Weights of a small GPT-style language model, trained from scratch on English Wikipedia: MLP 1536 ReLU.
Each number is 50 + 12 x the weight over its row's rms, rounded and kept within 0 to 99. Layers, rows and columns count from 0. The size before them is the row's rms in percent of the matrix's.

# down: layer 10 MLP down (transposed), 1536x256, rms 0.0154, rows 540-592, columns 192-255
# up: layer 10 MLP up, 1536x256, rms 0.0586, rows 541-592, columns 192-255
down540 093:54 70 40 53 46 54 47 46 62 46 47 45 60 39 13 30 67 48 40 61 59 45 46 40 35 42 69 58 61 50 40 57 47 70 47 39 68 55 40 62 50 53 52 54 51 40 51 46 42 54 50 54 38 50 60 27 52 81 44 54 28 47 63 46
up541 103:36 60 42 51 42 42 46 72 57 61 59 32 59 52 52 43 52 52 44 64 54 34 56 49 60 39 45 74 59 51 70 44 54 58 46 42 69 64 61 72 60 70 46 61 65 25 51 38 46 58 53 72 35 48 40 64 38 43 48 48 30 48 54 27
down541 107:67 52 38 45 43 49 60 32 44 55 41 66 32 44 54 49 47 55 47 48 41 60 40 49 36 40 57 47 43 68 41 41 20 50 42 49 31 60 55 49 53 68 62 46 42 43 58 44 44 61 63 65 57 58 26 46 52 69 54 40 49 38 37 27
up542 100:57 43 32 60 56 38 52 58 48 30 47 92 28 69 59 44 48 57 57 47 41 41 47 52 65 54 37 43 49 36 54 58 31 31 66 49 36 29 51 56 38 18 65 40 51 67 53 51 68 61 46 60 39 49 33 51 48 44 39 51 65 55 35 70
down542 103:34 59 54 52 43 51 45 38 45 71 67 32 67 40 54 45 59 42 49 48 64 51 52 49 57 16 57 57 43 69 59 47 37 61 03 74 50 57 35 48 55 50 34 53 42 34 67 51 39 44 61 35 57 50 42 47 67 72 39 58 42 51 43 34
up543 106:58 36 57 64 60 57 48 53 63 77 49 68 76 50 43 50 59 52 36 69 58 63 69 46 45 62 49 60 41 56 41 49 62 54 49 51 47 32 62 30 44 42 48 50 77 76 51 48 65 40 23 45 37 29 53 43 65 44 44 51 64 39 47 71
down543 115:80 47 41 77 55 41 50 62 62 35 43 52 34 58 37 49 63 46 33 58 67 59 31 34 46 63 69 46 54 49 40 52 45 45 44 47 51 29 36 81 54 45 51 32 56 52 60 48 34 47 37 63 45 60 58 42 36 32 59 59 52 37 42 57
up544 100:54 42 67 41 42 50 65 33 37 56 51 60 46 53 32 53 55 61 59 67 51 60 33 58 31 52 38 48 47 70 50 36 32 62 54 49 53 81 54 43 44 54 45 59 63 53 64 48 72 59 29 59 47 42 59 52 53 36 44 54 55 55 59 48
down544 099:47 41 62 55 34 49 38 43 45 50 46 22 43 58 53 49 62 24 58 65 57 49 58 46 68 59 64 60 63 67 56 59 57 52 49 65 48 46 48 58 45 63 47 47 42 62 45 67 26 54 65 34 54 54 60 37 54 52 36 57 57 43 42 57
up545 095:40 46 61 66 46 71 63 32 50 56 69 68 27 58 42 51 36 52 68 50 37 61 46 45 34 50 47 57 59 17 44 68 67 31 37 34 44 59 55 25 45 66 60 52 68 43 30 56 41 37 56 60 41 56 57 51 39 57 47 70 48 64 56 35
down545 096:54 46 52 51 55 47 39 69 32 42 13 65 67 63 50 46 52 53 52 69 35 28 49 52 71 40 41 35 43 65 61 39 34 73 55 68 44 56 47 57 18 50 60 48 42 41 66 44 40 68 56 48 42 49 53 60 51 50 48 48 56 35 56 73
up546 097:56 46 24 36 34 68 50 66 38 71 60 63 52 45 44 58 57 46 43 41 37 24 37 39 54 61 44 60 48 62 55 58 54 47 39 45 30 58 58 78 68 67 59 71 49 35 45 51 45 49 53 41 46 47 54 32 54 37 65 55 72 41 45 47
down546 100:44 45 44 51 37 54 39 28 48 47 65 61 41 45 26 43 78 49 61 56 72 45 51 36 39 27 56 51 45 48 44 55 69 57 36 49 51 48 54 24 56 39 60 74 65 54 45 48 47 34 54 45 77 51 42 25 55 55 52 41 36 58 54 58
up547 100:35 58 60 44 69 53 53 56 43 59 40 51 32 56 72 26 34 68 34 61 41 37 41 36 44 37 42 21 53 28 48 52 40 62 48 44 48 24 70 43 43 66 54 46 61 70 42 59 53 52 38 48 49 48 51 36 46 49 50 73 57 46 46 48
down547 105:53 32 37 60 62 43 53 38 52 44 43 56 44 58 34 21 63 67 49 36 49 49 49 40 53 47 70 58 32 45 43 39 48 52 40 54 49 54 51 56 24 62 70 64 31 60 47 39 51 56 50 56 41 38 34 50 78 54 44 36 47 48 43 28
up548 101:56 54 39 49 49 56 47 66 39 47 59 55 70 25 60 44 44 55 45 61 63 34 50 61 60 39 60 58 51 61 57 47 80 52 56 57 49 44 76 44 49 39 56 19 57 52 46 42 52 45 64 63 48 56 52 31 48 43 42 65 43 65 66 52
down548 105:57 80 67 47 55 50 52 48 57 59 26 54 35 50 49 67 69 50 61 57 50 55 44 30 52 55 62 26 45 53 56 58 29 47 67 36 40 32 33 39 71 63 40 50 70 47 50 56 56 54 43 52 58 42 64 49 52 46 54 38 64 48 36 69
up549 097:36 51 49 56 51 44 46 46 54 46 47 51 62 15 59 70 38 35 33 54 52 44 53 63 41 66 64 46 45 37 57 74 32 62 31 44 66 51 61 53 49 51 63 58 63 51 43 52 53 49 50 49 49 29 43 53 57 52 56 36 40 73 42 51
down549 097:48 60 61 67 60 44 22 41 33 60 41 46 38 57 51 39 64 43 60 81 39 42 38 36 46 51 67 43 44 62 43 54 52 27 51 61 41 37 52 62 37 70 38 55 40 51 47 59 20 53 63 50 81 33 49 45 50 54 61 56 50 46 72 48
up550 094:44 45 71 43 50 47 48 57 42 45 52 38 53 63 54 23 54 45 55 71 49 66 48 58 35 60 70 37 30 42 43 56 67 43 57 69 43 56 78 48 38 47 32 49 53 56 57 44 15 51 64 42 40 44 78 42 31 46 61 67 52 57 55 58
down550 095:61 51 42 35 50 72 55 57 38 43 57 38 55 81 43 78 44 38 32 62 42 31 59 58 69 53 30 60 55 31 57 43 35 50 54 55 61 49 23 48 55 60 61 32 66 67 55 42 47 58 59 56 49 47 44 39 33 43 41 35 49 57 53 49
up551 104:48 77 63 51 43 55 32 57 57 57 56 38 55 57 33 57 38 55 57 37 39 59 43 39 34 38 54 53 49 58 63 50 45 52 54 44 48 57 54 44 57 41 71 29 43 57 50 55 53 39 30 80 70 07 62 56 39 50 47 56 51 54 47 42
down551 109:45 58 69 57 42 34 57 31 36 48 51 58 63 50 40 59 50 45 35 50 48 47 62 43 56 53 49 30 63 46 42 28 59 47 68 50 68 28 51 31 39 49 37 70 46 62 24 35 47 46 15 27 52 40 39 44 59 47 58 38 46 43 51 62
up552 104:70 64 48 57 48 62 44 54 21 51 54 57 42 71 41 57 41 53 45 61 53 53 51 48 38 66 26 39 57 46 53 60 46 52 56 29 52 44 49 44 39 49 43 50 65 48 37 59 10 50 67 68 58 48 54 51 38 40 69 63 44 72 44 58
down552 102:38 37 51 42 49 41 46 53 50 51 42 38 70 66 38 31 57 51 52 36 49 34 35 53 44 47 82 56 38 25 64 40 68 51 68 55 41 43 69 53 43 57 41 53 50 50 29 56 71 53 62 44 54 51 58 41 67 64 53 44 67 35 54 58
up553 096:50 41 64 52 78 47 52 47 73 67 27 68 44 41 46 50 57 68 47 58 36 43 40 54 56 40 48 75 47 46 57 56 53 70 36 31 51 50 54 40 44 63 71 56 37 34 42 23 56 59 54 56 47 45 24 72 42 55 77 47 50 52 53 73
down553 101:44 44 61 62 28 37 53 67 20 23 65 50 54 55 55 53 47 43 51 57 35 53 49 55 47 51 47 43 69 44 50 52 70 49 48 63 61 58 46 51 36 44 61 71 41 61 46 55 48 48 55 35 39 53 37 09 29 47 41 55 46 62 60 36
up554 101:58 51 11 52 64 52 55 61 48 47 56 49 62 29 63 46 48 26 42 42 52 37 36 50 60 55 47 41 51 33 63 48 51 41 46 61 66 36 62 34 56 51 16 48 45 56 45 64 11 40 50 41 44 37 58 29 58 62 48 49 61 54 53 58
down554 104:36 38 67 68 45 47 56 34 52 38 44 31 62 51 39 51 45 45 46 50 59 63 69 50 24 54 60 64 53 63 53 31 59 59 64 61 48 70 44 38 28 63 50 40 37 58 47 64 42 71 47 49 49 52 47 48 29 38 16 56 54 42 39 33
up555 097:59 60 61 43 46 58 32 39 44 32 55 39 45 50 42 68 47 67 39 55 48 57 58 56 38 67 40 53 52 33 50 54 34 30 54 49 47 42 64 47 53 31 53 49 49 57 41 50 57 83 58 40 63 30 45 52 34 71 55 63 52 61 53 49
down555 104:38 55 46 54 74 65 54 69 53 47 62 48 56 53 60 33 37 41 53 47 50 46 52 48 48 36 52 57 53 58 48 51 52 48 44 59 55 49 54 45 52 63 61 50 53 41 41 32 59 58 45 51 32 57 51 44 60 36 42 34 45 37 62 36
up556 093:54 38 48 47 54 30 64 49 30 30 38 44 42 28 50 67 44 64 40 53 59 41 27 55 26 68 25 62 41 49 45 52 46 58 48 42 43 53 32 48 63 64 51 48 70 64 41 55 64 55 60 37 74 48 56 52 69 61 41 67 66 31 45 25
down556 093:41 67 57 46 35 37 38 63 79 49 58 41 53 47 51 29 22 52 48 39 55 57 39 29 35 40 53 31 43 54 54 43 50 32 60 74 39 32 37 35 46 43 54 73 62 56 68 63 61 78 56 72 52 54 40 41 41 60 76 43 45 44 55 41
up557 098:53 60 55 74 63 49 22 54 46 56 48 36 51 38 60 55 42 61 51 49 49 50 58 30 36 48 67 65 59 49 54 60 29 54 54 60 44 52 31 56 45 77 23 57 68 61 46 56 39 57 65 27 64 36 51 64 52 72 67 63 42 63 46 49
down557 092:56 42 37 44 59 41 41 45 49 47 54 61 44 79 56 42 38 49 53 59 62 67 41 81 73 64 48 34 26 49 66 53 58 34 36 58 51 51 61 50 41 51 78 56 56 56 43 70 69 60 26 53 35 57 54 43 45 50 30 51 62 51 58 36
up558 099:64 52 66 60 35 57 64 48 51 48 60 43 48 55 37 64 60 62 54 72 64 37 66 68 63 47 46 42 47 31 40 39 48 41 51 71 55 42 77 49 54 51 46 58 54 25 30 35 33 40 54 65 49 37 35 36 39 41 44 71 54 74 54 68
down558 094:38 63 32 48 52 59 49 79 40 50 65 53 64 41 58 39 40 38 58 45 72 56 27 49 40 52 45 41 47 56 41 48 50 46 70 38 48 51 31 43 68 55 53 33 73 47 59 48 43 44 32 45 57 59 59 39 59 58 60 38 32 38 39 59
up559 096:64 62 33 43 36 54 41 60 55 10 63 32 56 62 43 47 30 56 36 57 64 32 39 54 44 53 64 43 51 52 51 42 51 41 56 54 35 37 40 73 37 36 55 76 49 24 38 63 62 52 47 53 66 51 50 63 57 71 34 42 51 45 41 49
down559 097:35 45 76 41 55 36 66 56 47 65 45 64 43 48 48 64 33 65 57 43 51 52 50 23 51 38 49 48 72 46 50 52 60 72 51 46 64 74 54 46 63 56 39 45 44 70 57 60 59 47 57 45 35 63 61 47 39 52 69 33 70 46 46 67
up560 105:56 51 62 59 56 50 36 70 48 47 35 57 47 42 51 42 47 51 58 39 49 37 46 30 45 60 64 63 42 55 47 45 59 63 75 47 70 51 43 38 35 47 46 41 54 34 32 45 47 77 36 34 41 28 66 51 65 44 48 47 65 40 40 57
down560 101:51 47 44 40 71 76 53 40 69 39 51 66 62 47 50 65 60 39 55 52 72 49 54 50 61 64 49 54 23 47 61 39 42 57 48 45 31 56 54 57 55 41 43 40 34 47 69 50 55 67 45 57 42 64 51 58 60 35 27 19 51 49 39 59
up561 105:34 53 44 57 55 62 38 66 47 71 38 58 60 32 56 52 55 41 58 72 60 34 53 67 63 64 37 60 53 42 38 50 28 51 31 61 65 57 71 46 41 48 57 53 33 56 41 48 45 50 58 65 72 49 58 32 38 46 32 38 26 31 47 41
down561 108:52 41 51 41 53 35 76 63 47 72 48 60 55 53 51 80 58 45 65 57 55 49 36 25 30 51 58 55 49 49 44 68 58 58 46 54 40 40 41 54 50 62 70 33 55 29 57 61 53 44 40 33 79 31 74 47 58 39 74 49 37 57 55 39
up562 103:71 61 41 52 60 59 45 40 47 42 57 45 29 49 67 43 58 59 36 60 41 26 45 63 40 60 58 52 42 41 76 42 56 45 43 50 62 45 48 70 49 46 49 55 53 53 54 63 44 32 44 32 47 46 44 40 62 42 44 72 42 31 48 41
down562 105:54 36 56 48 24 51 67 49 42 51 44 52 56 70 35 49 43 50 55 57 54 56 53 43 56 51 44 63 44 51 47 50 52 55 44 51 42 69 56 49 35 74 48 45 46 60 50 36 39 34 55 77 38 46 64 49 55 30 48 62 41 54 46 74
up563 110:44 48 73 60 49 62 30 47 73 35 17 66 27 51 58 52 60 35 51 66 42 55 51 57 47 49 46 46 29 62 47 63 58 51 60 33 45 49 56 45 52 65 49 53 63 53 66 58 45 52 48 20 47 33 50 50 60 33 54 38 62 71 52 54
down563 102:58 51 46 48 60 45 38 51 65 62 61 47 73 65 60 51 37 42 51 46 49 60 44 37 35 47 32 54 40 43 39 49 59 41 52 52 60 37 38 58 64 56 56 24 40 44 36 78 41 71 44 31 49 58 35 55 48 65 65 48 28 62 56 42
up564 106:45 59 54 43 58 41 46 49 30 44 63 43 41 65 36 52 43 46 40 50 54 40 45 45 58 38 71 56 60 49 53 51 48 35 40 58 52 61 37 62 40 52 35 27 51 55 57 58 68 46 49 50 57 46 64 67 54 60 72 55 41 57 62 48
down564 108:47 60 49 40 49 37 55 52 80 42 74 23 48 26 37 58 57 46 19 50 41 77 86 52 80 57 45 43 53 27 40 57 59 47 45 50 22 72 68 39 56 41 44 48 39 28 47 40 42 48 39 51 33 28 48 47 64 65 30 44 53 48 43 57
up565 103:66 53 62 31 29 47 42 78 52 40 70 44 46 57 58 33 40 56 43 68 55 31 54 66 50 41 30 54 44 50 63 42 62 60 43 55 55 38 45 40 67 58 37 55 52 47 64 50 51 52 37 70 50 37 53 55 41 53 43 49 15 58 61 56
down565 106:38 30 55 60 72 24 38 42 42 54 34 34 70 51 53 47 46 57 52 33 56 42 76 33 58 48 61 48 47 51 43 74 47 34 43 37 35 59 66 57 51 47 47 66 49 52 51 64 35 56 48 50 31 76 46 66 49 64 64 53 62 63 32 51
up566 103:47 62 74 71 56 38 37 55 37 41 42 60 57 54 58 48 63 64 53 48 80 45 19 44 69 52 38 36 50 57 62 41 52 63 53 51 35 75 54 69 46 57 59 29 69 32 58 56 66 49 64 61 61 50 57 41 34 57 52 53 36 42 47 78
down566 109:48 47 47 58 43 38 39 50 69 56 51 49 23 32 71 41 58 43 52 59 58 58 49 48 45 35 38 61 43 50 46 45 66 68 38 55 60 50 41 60 48 51 66 65 41 50 64 42 36 65 53 43 72 50 40 51 46 32 39 47 66 44 52 45
up567 097:38 61 57 36 46 42 46 60 39 59 61 63 46 43 22 30 67 62 25 70 54 56 58 47 54 42 62 55 49 38 65 49 56 43 55 55 40 41 35 31 63 50 52 42 40 48 58 55 43 48 48 81 45 44 58 28 43 56 54 54 36 30 46 56
down567 093:55 45 50 46 60 38 35 72 46 44 45 52 53 56 59 58 14 31 40 49 48 38 71 49 43 43 52 45 59 61 14 62 28 68 62 42 52 57 49 48 40 66 52 38 58 41 56 40 65 52 79 47 54 50 32 50 53 40 45 53 71 59 30 47
up568 098:64 59 45 48 61 67 47 40 41 60 38 54 34 61 57 56 42 62 41 89 56 33 70 52 24 36 62 49 41 33 47 48 54 55 56 59 67 50 58 52 53 41 24 43 37 53 46 47 55 49 57 43 47 68 49 50 42 35 48 35 37 41 49 53
down568 086:43 49 52 39 50 38 44 69 40 62 49 63 50 48 28 45 53 60 38 53 45 59 48 71 74 67 38 48 54 68 46 33 57 61 32 41 70 47 53 50 42 51 45 65 40 52 68 65 72 54 39 59 45 37 38 67 55 49 61 65 45 48 51 58
up569 102:49 56 46 67 45 28 34 69 46 62 60 39 34 38 31 56 45 47 49 33 67 39 46 56 58 46 53 58 50 50 42 69 63 53 56 30 49 74 46 66 32 36 55 60 82 52 56 49 52 60 62 54 39 47 84 60 60 56 43 55 47 45 59 42
down569 102:38 61 55 53 38 51 54 64 38 45 59 60 44 49 69 56 53 33 64 46 56 57 46 33 41 29 64 72 57 68 58 72 55 46 55 46 40 33 31 38 40 67 47 57 39 43 67 34 18 56 37 37 47 42 44 49 66 56 48 29 34 64 27 45
up570 097:38 50 49 23 48 33 65 46 56 58 36 39 88 48 43 63 46 58 35 58 48 55 66 63 42 48 72 52 62 46 51 36 84 49 56 36 57 61 46 52 48 46 52 36 37 36 47 61 30 61 28 67 56 65 60 55 68 56 38 27 58 50 38 21
down570 092:63 47 32 61 57 69 46 58 56 48 50 71 34 31 41 39 59 50 71 66 75 52 51 47 49 61 58 56 32 66 57 50 59 71 41 53 37 57 54 56 42 53 31 66 39 54 49 61 33 36 45 52 33 51 41 41 39 44 54 61 33 65 59 64
up571 101:51 60 50 76 41 60 49 55 62 53 33 17 31 50 43 49 62 38 68 45 47 61 46 46 59 46 53 49 55 64 36 43 67 52 55 53 61 42 38 67 40 53 43 48 42 58 43 64 55 47 49 55 45 39 48 38 55 32 28 45 63 45 46 75
down571 105:48 52 54 50 44 61 42 50 53 54 54 60 67 63 47 38 62 44 40 59 52 41 63 39 63 45 46 65 61 46 50 33 52 34 52 36 57 38 72 42 34 44 53 46 29 36 52 34 43 60 52 44 44 75 73 53 44 59 71 65 63 54 53 60
up572 099:77 39 27 53 38 67 43 32 66 56 72 56 42 58 49 61 45 31 44 58 55 44 49 49 40 49 52 49 46 69 47 47 49 64 52 63 23 77 43 56 56 40 59 60 36 53 41 74 36 58 52 61 63 58 63 53 37 50 47 46 45 41 43 53
down572 096:42 71 67 44 57 59 60 37 32 61 38 44 49 70 67 41 48 83 60 33 43 57 52 65 47 47 70 44 45 44 59 43 43 58 56 37 56 65 50 49 35 36 39 61 66 48 39 59 70 54 60 46 42 59 50 58 42 46 43 49 44 36 73 47
up573 099:62 23 54 54 62 39 49 32 49 37 56 42 68 69 38 47 49 49 59 42 78 25 35 47 25 64 47 59 43 64 49 41 48 65 67 52 58 42 51 56 23 58 25 49 41 68 42 56 44 49 39 31 51 45 56 50 67 46 51 40 47 52 46 41
down573 107:43 57 69 65 44 47 35 64 52 56 51 44 46 44 54 43 39 47 34 48 38 42 46 51 61 59 41 35 67 54 73 26 49 35 43 53 44 29 40 59 57 43 56 58 25 28 17 56 61 35 56 60 58 37 60 50 63 51 57 59 54 18 59 46
up574 102:27 44 73 48 41 62 28 42 36 58 67 47 53 37 55 58 47 44 58 42 52 51 42 31 70 55 58 44 54 62 41 50 71 52 36 46 58 67 56 57 72 58 48 51 37 57 48 61 68 53 59 52 46 34 53 58 48 33 39 62 41 64 56 69
down574 103:48 56 52 70 55 59 63 47 33 61 47 62 52 71 59 54 60 48 40 56 43 55 72 64 81 55 44 43 20 40 59 63 60 57 39 36 34 56 39 53 56 57 50 39 36 51 37 38 48 55 38 55 34 33 77 39 49 42 53 31 48 41 62 62
up575 099:62 56 82 45 38 40 38 26 31 28 43 61 51 51 38 59 56 57 49 67 62 47 45 34 38 48 49 49 49 45 55 79 57 57 59 61 67 41 45 52 32 67 13 44 44 49 51 56 54 57 43 60 54 65 32 46 46 56 55 54 43 72 54 38
down575 093:46 38 69 66 52 54 40 64 55 72 52 55 25 48 63 32 61 49 52 56 56 44 57 35 63 29 43 60 54 69 48 52 47 46 52 36 58 71 45 47 49 45 57 51 51 37 45 45 60 37 75 38 50 39 46 47 47 33 48 60 90 43 48 63
up576 100:67 71 46 48 33 42 22 50 55 57 63 54 48 55 51 60 48 83 55 52 60 76 52 47 66 47 59 47 41 46 84 45 52 41 55 43 54 54 44 57 37 36 42 41 54 52 27 32 40 58 28 49 43 57 37 63 50 58 57 60 50 40 57 45
down576 105:54 44 30 27 58 63 52 44 45 50 65 60 48 52 42 55 57 46 34 54 64 38 69 62 37 65 42 37 30 38 39 56 34 45 55 57 51 47 57 58 74 58 49 48 57 56 42 41 66 36 44 54 46 42 30 32 43 54 41 57 60 57 56 35
up577 096:72 50 47 54 39 61 57 64 40 40 56 75 51 41 45 34 59 33 73 46 76 52 35 46 39 67 45 45 55 52 50 28 45 54 45 60 68 51 55 41 43 40 41 51 62 42 43 36 31 46 63 40 47 62 60 55 45 47 51 49 68 52 72 61
down577 096:65 46 48 57 52 76 55 80 41 36 45 34 46 74 62 51 62 46 33 41 32 47 60 40 74 69 53 45 34 33 62 63 43 40 55 63 35 37 67 47 48 50 49 35 46 71 58 54 50 51 43 74 41 42 33 44 44 75 55 59 39 65 43 62
up578 106:68 67 47 32 58 51 37 61 54 40 23 64 42 65 42 57 48 70 68 77 57 41 52 45 39 57 90 48 47 52 62 69 45 53 62 57 38 59 34 33 54 40 34 62 38 67 55 58 57 49 53 64 45 40 34 39 53 33 47 63 26 53 36 42
down578 105:46 19 70 56 62 51 60 36 49 51 77 39 85 29 31 58 27 49 61 49 60 48 42 43 39 60 54 65 26 52 42 43 41 33 36 50 75 45 49 43 49 61 51 38 46 60 51 52 42 53 43 32 35 29 35 65 75 54 49 71 41 66 42 30
up579 100:60 59 59 57 57 46 40 65 15 58 70 53 64 47 28 43 59 53 33 48 43 76 44 59 47 53 49 65 60 31 72 50 47 34 59 66 54 66 44 54 34 40 61 54 48 40 56 54 50 28 36 38 38 44 45 39 50 43 40 54 61 37 40 45
down579 102:40 54 54 46 53 45 75 45 38 62 55 47 42 42 65 43 47 59 50 58 57 36 53 44 65 58 55 49 52 49 33 45 34 55 40 53 50 47 55 49 54 49 40 54 40 44 47 35 29 54 60 33 57 55 40 64 53 36 48 51 31 39 66 62
up580 103:64 29 47 54 61 38 53 52 59 55 50 66 52 68 37 52 70 62 39 39 44 29 70 60 41 66 52 49 38 66 54 46 45 23 73 54 55 42 61 57 49 48 55 67 44 56 53 42 64 61 44 34 40 51 67 66 49 39 57 52 45 57 57 77
down580 098:47 53 56 59 41 29 46 47 52 41 51 54 50 36 29 61 54 35 67 36 66 48 47 46 38 35 36 31 47 48 53 60 46 67 50 42 48 71 60 50 34 20 57 38 50 78 42 50 62 65 40 72 29 52 40 43 43 58 40 49 61 62 41 22
up581 101:24 48 58 43 52 50 61 46 64 24 27 61 38 44 67 50 42 46 45 47 43 37 71 25 45 32 43 49 65 61 80 33 59 43 41 43 49 34 47 45 58 54 52 46 61 48 70 66 54 49 51 42 71 39 47 61 24 67 47 58 49 59 57 70
down581 104:51 32 56 54 31 56 31 57 47 50 38 60 53 70 32 58 64 41 56 39 50 45 40 55 35 61 58 61 46 56 53 53 50 39 44 54 57 61 77 46 43 52 52 55 62 50 48 54 54 43 66 57 34 69 55 44 50 50 57 35 65 52 48 42
up582 097:57 45 43 44 29 35 42 33 40 47 40 52 77 59 51 29 37 79 40 36 52 56 50 43 40 76 65 35 58 72 39 45 79 51 61 49 44 52 59 42 65 53 42 60 45 64 84 50 56 52 46 52 46 66 50 48 64 57 47 59 62 59 26 36
down582 091:48 60 54 42 59 55 56 74 43 55 65 58 59 61 44 47 53 57 60 58 39 40 44 60 57 30 67 38 33 45 52 64 47 61 42 51 41 56 50 46 54 46 52 49 67 49 40 40 66 30 51 45 47 46 37 60 23 47 51 58 47 66 73 75
up583 105:48 50 49 72 42 47 50 36 46 30 49 45 47 40 46 70 32 50 46 62 63 45 64 40 57 48 52 62 35 46 60 29 51 57 45 28 42 44 50 48 52 30 45 73 62 57 29 52 69 50 25 41 44 33 39 55 34 47 41 61 47 76 60 68
down583 099:43 59 49 44 58 40 67 32 45 79 47 44 42 41 50 37 39 52 62 64 48 25 59 48 63 63 43 58 68 56 32 67 50 63 43 55 52 42 76 43 52 48 58 21 69 62 57 55 73 51 51 37 49 77 73 48 34 71 43 45 33 65 60 55
up584 101:60 58 37 41 45 44 77 45 41 39 59 57 64 51 63 60 34 42 50 60 58 53 57 68 51 49 35 53 56 42 64 62 50 65 36 28 39 59 40 16 58 53 56 44 44 45 37 30 47 50 20 46 57 56 70 54 62 53 35 54 50 49 30 39
down584 090:54 41 42 72 69 59 35 49 43 62 32 48 40 68 62 40 60 37 48 70 49 69 51 38 69 53 21 49 31 41 56 36 57 45 52 48 35 41 69 47 46 46 18 42 52 74 43 54 62 37 62 50 57 51 41 56 45 41 45 42 56 33 57 26
up585 094:47 51 30 29 56 34 65 47 52 48 45 49 46 77 38 26 40 57 40 73 58 33 55 70 32 55 59 32 49 55 31 34 57 59 29 50 50 44 52 50 43 41 51 68 43 59 80 50 41 48 36 46 55 46 65 59 66 55 63 62 30 53 60 50
down585 094:59 67 54 50 33 63 50 51 55 42 49 63 51 36 39 50 56 51 59 47 37 26 50 45 55 37 42 54 50 47 65 43 37 33 70 57 55 54 46 52 52 47 44 56 58 48 33 32 42 28 59 25 50 25 28 65 38 37 56 57 69 36 57 56
up586 096:50 56 47 68 47 35 38 49 57 48 32 44 64 49 48 50 25 65 25 46 46 54 57 41 57 68 62 47 44 54 64 49 36 47 39 34 31 40 38 60 50 69 50 52 52 65 50 57 69 43 52 55 47 55 59 30 40 35 75 56 48 49 29 73
down586 108:58 38 42 57 43 40 73 67 26 34 56 62 44 42 59 62 73 29 32 80 42 55 69 58 57 60 28 75 61 57 41 46 60 55 65 39 54 32 52 49 28 56 77 40 44 36 33 52 50 72 73 58 71 55 43 56 51 71 31 59 52 41 30 49
up587 098:56 27 30 55 36 38 44 61 05 64 47 54 53 50 48 37 41 50 81 46 59 60 42 57 50 62 52 44 53 36 55 52 58 67 36 40 32 49 66 43 26 60 33 69 33 63 35 49 75 64 53 52 41 60 62 47 45 39 55 56 59 60 48 44
down587 096:43 46 62 67 60 59 75 51 36 44 46 58 47 43 55 41 56 34 53 28 26 60 56 47 59 42 57 26 72 46 42 62 48 50 51 53 29 55 53 47 67 33 60 53 59 48 46 58 44 61 47 37 42 57 46 42 70 60 15 57 57 23 58 50
up588 099:62 45 58 29 47 41 61 64 34 47 46 29 49 56 37 51 51 29 40 48 46 55 57 57 67 59 51 54 41 66 68 37 39 28 46 70 54 47 40 59 58 46 36 65 56 53 51 60 52 40 48 76 56 49 24 49 55 59 44 75 32 70 36 44
down588 097:46 30 45 59 63 59 47 49 53 45 40 57 61 34 38 42 63 54 49 63 57 52 21 59 50 54 45 55 59 26 50 48 49 47 62 45 50 55 46 49 61 58 52 23 48 43 45 40 19 31 54 46 47 49 36 50 64 56 55 66 53 60 55 58
up589 100:37 55 67 50 47 63 48 51 59 36 66 69 60 77 62 35 45 73 30 61 51 54 38 45 53 42 47 58 61 69 40 35 55 68 58 41 44 59 36 56 54 57 36 39 52 41 65 61 49 75 31 48 60 55 63 59 53 16 50 35 61 37 43 59
down589 102:49 57 28 48 30 36 46 53 59 50 54 23 44 45 27 45 59 53 65 42 67 76 40 46 64 40 75 19 49 38 64 47 47 36 55 48 73 34 51 53 54 36 55 44 48 63 46 47 51 47 35 52 27 44 42 21 39 61 61 51 52 61 45 46
up590 100:36 55 59 50 42 52 54 45 42 44 31 49 60 53 35 62 35 55 56 41 52 38 36 61 55 65 51 40 49 42 34 31 80 63 56 45 48 71 71 61 33 31 57 49 67 54 73 50 57 42 42 47 53 47 33 43 49 54 62 30 57 62 75 53
down590 101:62 47 57 38 68 47 40 61 29 59 44 76 54 32 70 39 84 48 60 68 52 43 68 43 63 36 32 47 42 63 33 45 55 39 24 48 54 42 42 41 54 51 53 29 42 36 18 30 34 21 59 43 40 52 62 41 56 48 47 61 54 51 47 51
up591 098:67 59 70 60 62 55 58 59 66 55 54 42 62 63 48 45 55 77 62 37 50 47 46 45 44 55 50 55 58 45 32 33 49 27 56 41 59 41 79 48 44 58 46 42 53 73 39 57 55 40 56 50 38 69 23 48 56 65 66 46 63 51 48 47
down591 100:36 27 41 39 32 46 43 64 69 29 40 31 39 43 69 33 54 28 34 63 40 41 36 55 54 61 50 68 40 37 47 64 54 62 56 59 57 68 45 55 44 44 48 61 43 51 63 47 53 73 70 43 33 34 64 61 37 70 35 44 61 61 80 39
up592 099:51 53 70 55 55 45 64 68 46 36 42 48 48 51 48 55 54 58 26 72 51 48 44 46 68 42 49 46 38 46 51 56 51 58 30 71 45 38 48 54 45 36 50 50 58 43 40 19 39 47 37 60 47 48 60 45 50 37 42 67 60 40 62 52
down592 097:49 58 64 47 43 24 40 52 57 71 45 42 49 70 78 62 49 35 46 69 46 35 72 49 46 63 39 25 46 39 41 64 38 29 48 31 59 31 38 49 34 51 47 61 35 50 59 51 43 39 37 53 46 42 63 68 55 39 37 63 28 46 46 26